{
  "n_head": 10,
  "activation": "gelu",
  "norm_eps": 1e-05,
  "tie_embeddings": true,
  "init_std_up": 0.0262,
  "lr_mult_qkv": 0.7,
  "lr_head": 0.00874,
  "decay_fraction": 0.592,
  "dataset": "wikipedia_en"
}
Each number is 128 + 24 x the weight over the matrix's rms, rounded and kept within 0 to 255. Layers, rows and columns count from 0.

# layer 8 MLP down (transposed), 1280x320, rms 0.064, rows 693-712, columns 160-239
[[ 94 131 150 103 100 140 126 110 173 159 135 120  74 130 124 111  91 154  58 151 142 114 158 144 148 157 137 114 135 132 114 103 110 136 114 131 165 147 132 123 126 138 172 139 109  80 128 144 133 121  83 116 115 106  77 129 133 108 101 149 116 150 110  96 145 152 132 137 152 130 116  73 157 163 115 163 178 125 103 142]
 [123 141 142 145 148 122 144  89 123 122 119 142 119 143  97  96 134 113 141 105 117 138 126 129 146  93 139 103 139 175 155 108  90 101 112 158 109 103 152 167 101 154  85 110 119 127 174 145  97 111 107 160 105 101 141 113 158 118 118 106 105 106 116 107 103 102 129 130 148 126 121 142 129 126 119 166 160 132 121 153]
 [ 97 153 136 130 149  84 130 122 120  85 156 111 125 149 147 125 129 138 118 108 133 142 135 154 134 137 114 114 110 140 166 119 105 112 141 128 134  93 124 127 145 116 115 157 107 168 136 124 148  99 157 132 134 136 159 139 125 109 130 161 107 135 144 123 124 125 163 124 154 126 129  78 139 124  79 127 149 111 124  96]
 [143 131 169 106 133  95 142 137 169 108 102 147 106  98 126 119 110  88 108 125 133 118 137 126 135 160  82 115  84 114 128 142 160  95 153 128 117 156 147 165 164 154  83 109  90 106  99 124 105 147 152 154 117 115 154  91 144 100 147 138 161 120 107 176 213 125 141 173 141 122 134 153 121 117 138 126 126 137 112 128]
 [126 146 124  95 140 107 163 155 143  94 126 100 148 174 113 152  93  88 134 115 144  98 122 115 139 178 164 125  97 125 126 101 124 115 151 179 160 138  96 145 139  92 111 170 135 116 130 139 163 144 150 116 129 158 115 139 154  63 153 145 131 126 110 119 121 160 134 132 124 179 115 119  82 161 116 165 120  80 108  89]
 [117 139 147 165 161 122 151 130 150 146 133  91 130 154 139  91 107 122 102 151 101 139 107 157 109 160  88 128 113 127 179 113 114 162 104  83 187 136 157 146 159 162 114 151 106 148 109 114 135 155 111  93 129 131 166 151 187 139 123 129 128 131 101 123  97 131 117 118 125 124 167 108 154  90 163 174 122 139 131 112]
 [102 117  83 156 125 116 129 121 165  82 155 164 136 130 132 176 131 143 120 162 109 116 186 147 140 116 133 123 124 164 182 121 153 109 128  50 124 135 100 169 121 115  87  98 113  98 135 137 173 102 126 139  99 143 154 115 110 154 126 123 163 126 181  94 174 129 131 105 116 130 158 130 120 140 128 151 131  91 150  86]
 [126 103 128 165 113 159 138 200 161 177 143 150 154  91  98 157 140 108  72  74 171 119 124 142 134 119 115 117 131 106  83 131  94 172 121  92 133  84  75 121 105  75 159 122 106 157 119 129 153 136 122 141  99 125  94 136  95 107 116 153 148  94 118 114 135 133 119 119 175 171 166 105 138 162 149 142 181 130 151 124]
 [134 127 111 136 103 135 156 154 173 115 113 118 153 110 116 175 169 134 155 117 144 117 175 135 127 147  99 128 138 134 150  85 107 138  85  89 123  98 175 145 154 139 120 103 102 123 102 125 171 139  97 129 133 116 100 122 131 144 115 150 217 123 104 142 164 113 148 121 127 139 117 151 148 190 123 172 100 130 122 159]
 [137 134 130 145  89 106 130 139 160 130 101 126 142 115 136  93 133 140 119 178  98 110 124 135 120  85 132 125 130 138 155  85 132 116 122 129  74 162  90 150 119 126 131 130 125 130 122 142 108 127 118 131 162 113 116 106  88 135 124 117 120 103 151 142  91 192 106 106 128 151  76 107 126 132 176 125 129 116 130 106]
 [135 141 174 137 144 138 115 145  90 142 113 156 178 110 180 120 125 132 108 114 110 125  94 145 153 168 129  98 144 166 114 134 151 121 119 128 135 108 131 119 127 120 125  80 137 151 118 139  68 135 120 122 102 128 152 133 137 126 112 116 132 117 121 150 131 115 151 115 140 145 139 150  97 105 126 121 146 111 140 121]
 [149 140  95 150  80 103 165 135  97 114 149 132 155 118 119 126  57 164 146 120 117 139 138 125 115  92 118 118 108 172 163 101 142 157 139 167 157 141 135 128  99 105 115 129 112 130 124 175 101 215 120 147  89 134 130 143 124 120 114  94 123 147 119 144 132 187 100 157 146  93 135 135 131 152 119 164 104 148 156 113]
 [147 123 158  88 127 136 126 154  83 112 133 128  98 112 128 141 192 138 123 109 162 163  86 152 127 126 153 142 160 147 112  86  95 123 138 142 149 127 108 144  95 116 126  93 128 126  90 163 148 129 124 108 126 109 123 151 121 186 145 130 148 145 109 144 111 109 137 114 132 114 144 103 117 129 110 171 140 129 187  89]
 [162 100 115 154 112 113 115 133 175 123 141 123  88 156 120 127 121 127 121 108  85 167 125 128 135 168 115 143 140 111 139 102 125 106 155 120 159 143 130 113 106 122 146 100 107 176 112 114 129 110 119 144 135  96 129 146 101 153 130 145 146 140 151 184 141 122 117 156 131 118 162 114 120 119 146 151  96 127 161 123]
 [126 124 113 125 146 116 139 158 181 106 120 133 121 136 152 108 114  98 131 155 101 129 132 135 140 138 167 124 170 130 109 152 161 155 144 149  91 146 111 108 132 121 162 125 114 113 114 112 160 133 125 113 114 113 124 166  82 104 129 176 151 156 147 137 106 142 126 126 130 162 131  92 162 126 130 177 144 114 117  86]
 [ 80 138 178 112 131 124 162 117  76 100 157 121  80 128 115 137 130 133 115 125 127 102 111  91 175 172 108 139  80 121 153 131 146 103  98  94 184 126 133  79 103 113 151 113 128 129  85 153  93 140 152 110 123 143 148 138 155 133 141 136 142 152 128 131 125 127 172 173  85 146 118 147 113 169 156 157 150 149 142 128]
 [158 159 118 108 103 192 110 111 157 123 142 153  89 124 161 145 134 110 169 154  90 137 110 122 109 112 128 145 142 115 118 104 113 143 120 131 105  78 103 129 134 104 114 140 120 148 124 145  90 135 135 156 124 139 137  79 136 132 153 136 161 167 125 125 116  86 151 118 129 102 162 124 142 125 143 101  79 154 128 135]
 [199 140 172  87 118 122 151 167 103 126 106 152 108 159 155 126 170 124 154 115 151 118 157 135 155 160 116 130 151 114 111 110 154 148 137 117 146 132 139 114 165 109 138 102  92 143  93 147 124 149  78 139 102 144 169 122 129 145 142 127 104 130 132 105  90 117 104 193  90  91 138 127 101 130 111  86 142 148 136 118]
 [143  73  91  93 105 104 113 130 147 134 152 142  85 183 129 126 132 126 106 121 114  92 146  85 153 136 148 105 115 116 127 138 180 106 136 172 130 127 109 129 120 161 160 137  74 131 144 144 119 172  79 168 156 101 115 137 136 145 119 132 142 113 144 150 157 122 135  94  85 144  97 150 103 126 133 124 103  87 148 158]
 [101  75 131 131 157  86 131  96 115 134 114 133 127 156 143 117 128 132 147 153 153 111 112 162 141 132  92 128 129 130 126 141 137 177 130 113  75 141 149 126 130 155 142 147 123 123 126 109 127 138  97 137 155 122 109  80 117 122 176 117 131 163 170 179 145  88  75  84 159 110 151 121 110 102 164 151 102 146 154 141]]
# layer 8 MLP up, 1280x320, rms 0.0778, rows 694-713, columns 160-239
[[132 118 123 139 116 168 124 145 161 135 153 144 142 152 139 135 134 112 123 102  81 108 130 164 146 163 146 125 129 105 119 135 156 128 157 141 145 111  92 115 113  83 159 134 157 113 127 101 153 108 184 133 125 124 125 110  87 145 132 137 130 130 146 121 108 129 148 132 116 134 146 127 160 144  96 134 165 134 125 150]
 [ 74 131  75 138  97 132 112 126 139 133 109 153 110 134 129  96 153 165 122 139 165 138 148 131 132 119 143 150 125 134  74  88 198 166 120 112 144  65  85 141 150 135 155 113 114 160  75 168 126 141 123 122 124 145 126 133  88 147 100 116 149 150 112 176 124 114 110 150 116 140 129 154 138 103 126 138 138 143 169 136]
 [147 142 167 113 117 110 107 142 170 142 141 150 122 132 114 186 134 156  98 109 136 133 133 128 148 104  98 179 135 145 108 148  96  97 125 145 145 140  81  95 111 166 116 107 139 154 138 157 135 138 130 106 146 166 117 118  92 127 137 121 143 150 134 139 124 101 168  65 128 147 160 134 117 106 140 142 154 131 101 113]
 [ 91 164 120 106 109  84 173 130 135 165 141 123  60 132 130 126 125  82 112 150 125 176 127  99 126  96 106 155 108 101 127 149 122 115 148  64 148 132 159 136 136  96 120  83  93  92 155  91 141 132 169  93 140 140 119 115 133  71 136  96 125 170 162 128 138 161 120 132  99 141 136 135 152 141 140 131 145  70 137 140]
 [139 107 113 113 116 129 102 113 117 104 106 117 128 135 103 124 113 142 136 121 144 157 101  82 122 113 137 101 147 157 150 132 104 114 127 110 148 126 101 116 101  86 151 119  92 163 148  93 136 132 146 130 112 160 144 100 153 115 116 135 185 178 127 103 117 104  99 113 178 164 130 126 132 158  79 160 142  82 133 124]
 [ 98 141 145 131 131 137 131 127 141 177 147 125 108 121 131 127 100 143 117 134  70 164 139 148  97 151 101 132 101 144 138 149 169 149 122  81 117 125 164 161 110  91 124 162 135 116 130 164 166 136 133 128 138  97 127 129 138 149 106 136 126  96 111 126 127 139 196  97 155 121 137 101 150 167 164 115 179 112 119 168]
 [134 131 129 106 113 111 127  90  98  98  96 134  77 128 118  95 132 172 168 137 125 118 149 185 131 133 167 115 137 171 106 130 130 110 139 147 138 154 140 113  90 101 164 129 103 129 155  74  82 144 106 131 137 160 107 131  91 140 157 158 122 182 122 150 124 117 127 142 114 131 123 115 168 174 100 121 122 138 147 144]
 [151 142 134 107 149 104 144 100 118 168 112 127 126 158 122 156 148  93  48 148 128 156 118 143 140 115 156 139 121 132 108 114 120  83 163 101 120 131 110 138  98 146 131  81 167 130  83 151  88  76  65 163 134 147 164 126 154 154 131 133  99 151 132 132 116 134 130 149 131  97 138 120 109 134 132 124 136 122 135 119]
 [124 145 110 135 109 140 104 140  94 161 143 121 114 123 173 124 139 146 119 135 142 120 107 154 175 118  98 126  98 101 154  93 112 129 136 105 155 106 142 121 145 123  94 113 149 135 100 119 106 117 104 109  94 148 148 145 150 135 133 129 143 135 151 146 138  97 103 166 135 100 136 158 161 178 126 104 148 133 117 163]
 [127 168  74 115 125 134 102 126 168 155 108 167 159 116 155 112 147 106 127 119 162 157 123 180  84  94 134 145 110  73 156 126 145 103  97 123 127 131 139 162 134 128 132 165 149 116 155 127 157 104 172 113 131 166 146 135 147  99 113 146 149 125 161 121 106 160 128 163 144  93  95 135 130 141 124 117 113 111 132 134]
 [ 98 135 135 148 139 151 101 156 154  97 153  98 118  98 135 132 162 148 111 117 145 131 113  88 137 105 117  86 131  99 145 134 127 133 154 130 147 131 137  55 168 136 181 100 128 128 100 122 133  90 166 123 124 163 115  96 121 127 123 106 132 104 103 169 126 118 129 128 161 162 151 133 134 125 138 126 142 123 156 108]
 [134 151 127 126 171 110 135 103 160 143 131 132 144 123 163 112 113  98 140 125  77 107 138 124 171 103 137  94 104 103 146 110 153 113 143 156 166 105 111 150 120 121 111  86 182 113 136 132 156 120 131 151 132 162 160 117 148 130  88 133  98 125 149 139 133 127 138 126 154 104 132 103 113 142 107 169 135 114  98 108]
 [120 137 153 145 179 151 131 105 108 169 166 120 170 108 130 136 120 104 162 127 104 132 116 128 141  96 123 108 147 132 162 106 123 131  87 129 148 137  99 138 145 126 101 163 151  97  82 121 136 139 131 132 148 132 109 100 112 143 124 146 124 132 129 103 124 100 156  76 128 142  91 118 124 122 137  87 118 118 179 110]
 [145 139 151 118 105 153 170 119 140 113 126  89 128 138 119 110 164 136  92 128 146 176  60 113 122  94 150 116 122 101 118 188 147 120 183 166 136 102 126 173 132 117 154 156 127 132 157 119  67 142  97 106 117 156 130 127 128 102 129  86 122  85 121 118 137 100 129 126 144 127 117 143 139 122 103 127 122 118 168 189]
 [130 140 167 129 121 148 150 127 123 123 147 131 113 106  79 152 165 114 149 134  81 122 142 123 123  89 164 105 135 124 124 138 107 191 137 123 101 120 121 132 154 165 141 136 160 155 114 121 138 107 140 102 127 124 125 137 124 180  89 118 126 180  97 135 115 157 129 115 145 104 106  82 115  77 149  98 125  72 162 130]
 [142 138 129 138 140 127 166 141 112 110 148 138 146 145 125  76 114 136 151 119 140 151 110 103 109 118 143 114 142 148 144  92  80 129 129 155 190  96 124 140 134 119 119 132 156  54 157 122 134 129 132 123 141 133 156 132 145 147 137 169 137 138 110 125 107 114 127 126 113 150 122 164 105 119 149 139 126 161 188 133]
 [148 166 133 110 114 159 115 140 152  89 117 124 120 141 126 112 147 120 138  95 132 171 141 117  77 101 142 141 123 137 165 137 120 149 147 100 166 152 105  92  91 113 141 139 151 121 129 138  98 129 141  72 115 135  67 118 124 163 148 106 135 150 116 146 115 148  69  92 162 128 131 136 108 124 120 131 142  97 114 149]
 [113 135 140 122 124 133 132 111 108 126 145  74 129 148 125 116 143 144 113 133 158 170  95  95 129 105 154  92  74 138 111 180 122 136 128 114 125  93 138 129 125  91 123 138 163 141 154 110 124  95 115 173 145 164 142 154 148 137 117  90 138 163 123 115 111 106 103 148 157 151 132  85 151  96  97 134 116 134  80 110]
 [154 106 131 112 146 134 136 112 150 166 125 130  98  82 119 104 131 144 133  80 141 142 126 152  89 110 110 126  83 120  81 124 101 144 108 122 138 133 147 139 133 121 110 127 141 113 128 133 159 122  91 135 128 130 147 138 176 130 135 149 116 147 142 132 115 111 119  99 126 145 126 152  98 135 138 173 139  89 100 147]
 [152 157 155 153 141 125 107 123 124 124 145  95  95 126 128  79 140 132 121 133 151 151 126 152 121 146  98 117 132 123  95 186 146 118 124 144  88 123 139 129 133 120 113 111 131  98 126 165 100 108 125 121 131 176 147 120 131  80 121 111 172 114 118 154 121 118 110 129 111 140 126 137 136  96 140 137 133 177 162 105]]